From a checkpoint of a small transformer trained on Wikipedia.
Size: width 96, 3 heads of 32, MLP 768 ReLU, 3.7M parameters.
Training: 249M tokens, 7596 steps.
Each number is 200 + 40 x the weight over its row's rms, rounded and kept within 0 to 999. Layers, rows and columns count from 0. The size before them is the row's rms in percent of the matrix's.

# layer 7 MLP down (transposed), 768x96, rms 0.0894, rows 654-661, columns 0-95
099,248,181,225,159,178,197,189,175,248,165,190,230,249,192,175,119,256,231,221,206,216,237,160,215,214,283,228,156,227,180,162,175,172,139,183,109,231,250,170,304,177,232,233,256,180,224,161,195,214,187,221,209,208,250,189,246,262,162,278,211,165,188,199,211,267,238,283,190,262,160,167,211,154,176,204,160,194,149,205,108,187,162,220,186,242,160,202,187,220,222,204,147,173,104,182,156
104,258,191,195,133,224,132,141,178,179,224,294,91,225,245,212,253,202,217,174,238,208,241,295,176,212,208,194,186,209,166,216,243,185,221,156,227,167,219,172,230,197,192,212,219,202,148,159,175,252,193,134,196,174,157,260,180,196,168,304,157,193,170,230,220,271,180,108,157,238,149,172,189,148,204,235,263,229,182,216,171,205,175,148,241,213,302,196,186,173,178,182,204,239,193,204,215
089,194,205,182,246,252,170,183,171,178,260,155,227,221,194,182,214,278,283,223,217,211,214,286,193,130,256,211,214,191,183,192,201,161,204,286,207,172,176,195,153,210,228,238,306,206,106,218,243,138,203,176,137,191,183,165,174,167,248,194,215,236,159,198,204,146,243,213,145,196,122,157,215,247,196,175,155,199,183,189,109,177,234,189,257,191,174,225,167,233,228,191,222,126,291,191,191
109,142,198,217,253,145,206,318,207,151,177,173,220,262,204,241,162,164,245,254,258,263,136,205,247,184,147,181,216,200,125,115,182,257,183,173,161,184,197,202,215,224,192,213,179,239,259,221,155,207,246,182,149,126,187,260,211,202,189,162,213,240,123,213,178,218,204,214,204,224,236,137,170,260,172,162,183,208,184,176,119,212,245,192,265,205,195,246,153,160,199,270,214,162,253,195,204
121,205,163,189,186,273,91,230,178,248,224,174,221,227,260,158,95,171,198,143,162,203,190,304,206,209,223,180,224,204,172,235,240,179,202,241,292,193,211,212,220,192,202,197,232,173,203,223,165,159,149,166,212,114,181,201,147,235,220,231,272,182,234,193,198,198,230,184,239,212,261,269,224,260,165,268,146,188,146,179,116,201,175,159,240,237,139,171,232,226,194,184,156,228,203,186,212
098,156,194,201,232,180,142,207,192,178,238,205,241,203,290,204,208,154,195,182,216,172,212,110,249,227,238,174,119,197,299,232,183,212,188,179,141,199,202,122,142,206,223,222,283,268,184,270,222,191,195,200,216,140,282,211,204,216,215,156,165,207,194,231,136,239,202,269,185,185,175,177,226,230,192,235,182,175,185,220,174,263,153,236,179,210,200,221,148,257,228,191,155,185,91,132,235
115,178,170,205,169,153,206,225,194,192,190,250,195,264,204,231,105,157,134,119,274,221,196,183,194,217,221,202,188,162,231,159,209,182,191,224,228,146,191,230,180,200,208,217,256,174,162,175,176,244,192,182,278,209,116,107,188,199,160,209,161,193,179,184,234,257,231,169,252,226,215,153,326,183,216,187,195,181,128,156,113,215,226,223,243,196,228,197,182,220,216,307,219,196,235,266,193
109,248,230,127,273,161,215,205,206,235,122,202,255,218,208,154,241,245,274,214,208,165,245,180,209,204,212,169,178,233,124,142,250,233,161,215,151,277,191,181,195,152,204,256,201,131,148,125,302,174,194,178,203,241,196,222,230,188,165,218,203,152,224,113,195,182,225,243,186,244,240,205,269,203,288,233,208,192,197,217,203,157,251,176,219,220,161,159,198,194,208,162,154,187,134,157,225
# layer 7 MLP up, 768x96, rms 0.101, rows 655-661, columns 0-95
105,159,195,200,134,144,261,186,230,193,164,224,218,132,215,189,230,152,269,177,203,144,218,173,137,184,206,175,240,213,213,192,130,220,286,185,295,207,154,198,232,155,243,171,261,172,213,171,207,188,233,140,140,220,174,186,218,221,284,137,134,216,172,232,185,226,179,197,215,249,207,164,186,310,206,219,218,159,213,246,163,226,203,186,201,167,192,225,122,177,219,146,286,238,176,248,168
107,171,224,215,204,201,237,209,215,190,132,170,170,172,199,189,196,192,187,165,172,249,243,209,159,198,206,234,188,183,185,290,149,177,233,241,166,232,147,248,202,205,269,101,241,205,195,269,225,173,215,211,133,197,157,223,220,229,252,189,173,235,189,129,229,213,247,258,168,176,148,117,235,217,148,244,262,253,111,156,199,172,98,188,203,159,152,214,209,169,223,162,263,200,199,252,131
097,211,214,238,144,139,215,166,266,220,208,248,228,146,170,206,160,128,169,210,158,183,225,237,203,254,230,252,175,231,251,170,181,186,150,194,189,264,251,257,214,205,154,173,234,189,193,147,203,189,207,240,104,222,175,233,227,222,195,187,158,126,231,213,254,102,169,182,290,202,191,205,159,180,222,165,245,122,121,230,224,233,220,184,168,162,209,229,263,240,189,223,215,234,103,195,165
106,192,199,226,181,170,246,195,260,132,240,162,211,210,158,232,171,158,167,157,194,201,264,290,206,190,197,278,204,206,189,184,193,178,175,219,136,168,99,195,235,201,238,206,271,138,219,147,209,209,295,170,148,239,138,260,220,198,192,199,226,257,196,172,252,181,185,164,221,222,241,264,207,174,243,213,171,247,238,212,199,224,178,242,190,198,157,154,137,163,143,94,240,215,220,217,269
102,140,207,219,230,179,239,139,220,203,231,192,227,195,220,169,238,201,245,143,92,172,231,215,265,218,244,266,189,239,211,214,226,112,224,220,188,195,204,265,315,208,260,217,126,191,175,174,224,239,152,225,159,142,189,223,204,167,215,249,230,172,228,213,178,192,120,140,270,269,215,153,172,160,206,175,214,217,195,173,225,210,128,264,137,205,211,249,188,139,158,165,214,219,198,205,222
112,201,218,215,238,185,216,159,210,169,213,205,252,134,148,170,155,178,215,122,206,226,195,135,111,140,196,179,98,200,270,183,226,172,258,216,224,183,234,231,176,211,175,205,186,236,202,219,232,175,166,243,138,167,150,232,238,189,292,184,168,226,267,245,230,193,132,210,241,248,199,147,221,250,187,198,290,135,170,160,191,213,187,174,180,165,204,254,166,181,219,178,273,243,189,254,270
106,244,255,211,215,172,186,211,184,178,230,212,289,141,259,231,230,164,177,210,216,200,226,236,81,238,210,202,129,154,162,185,216,180,202,270,265,212,183,232,206,202,213,195,169,177,224,267,215,188,225,156,299,201,138,195,261,200,261,159,160,193,282,187,149,215,192,214,217,159,242,163,262,204,147,208,269,199,207,160,203,194,139,121,181,182,206,216,158,132,170,161,272,233,188,203,178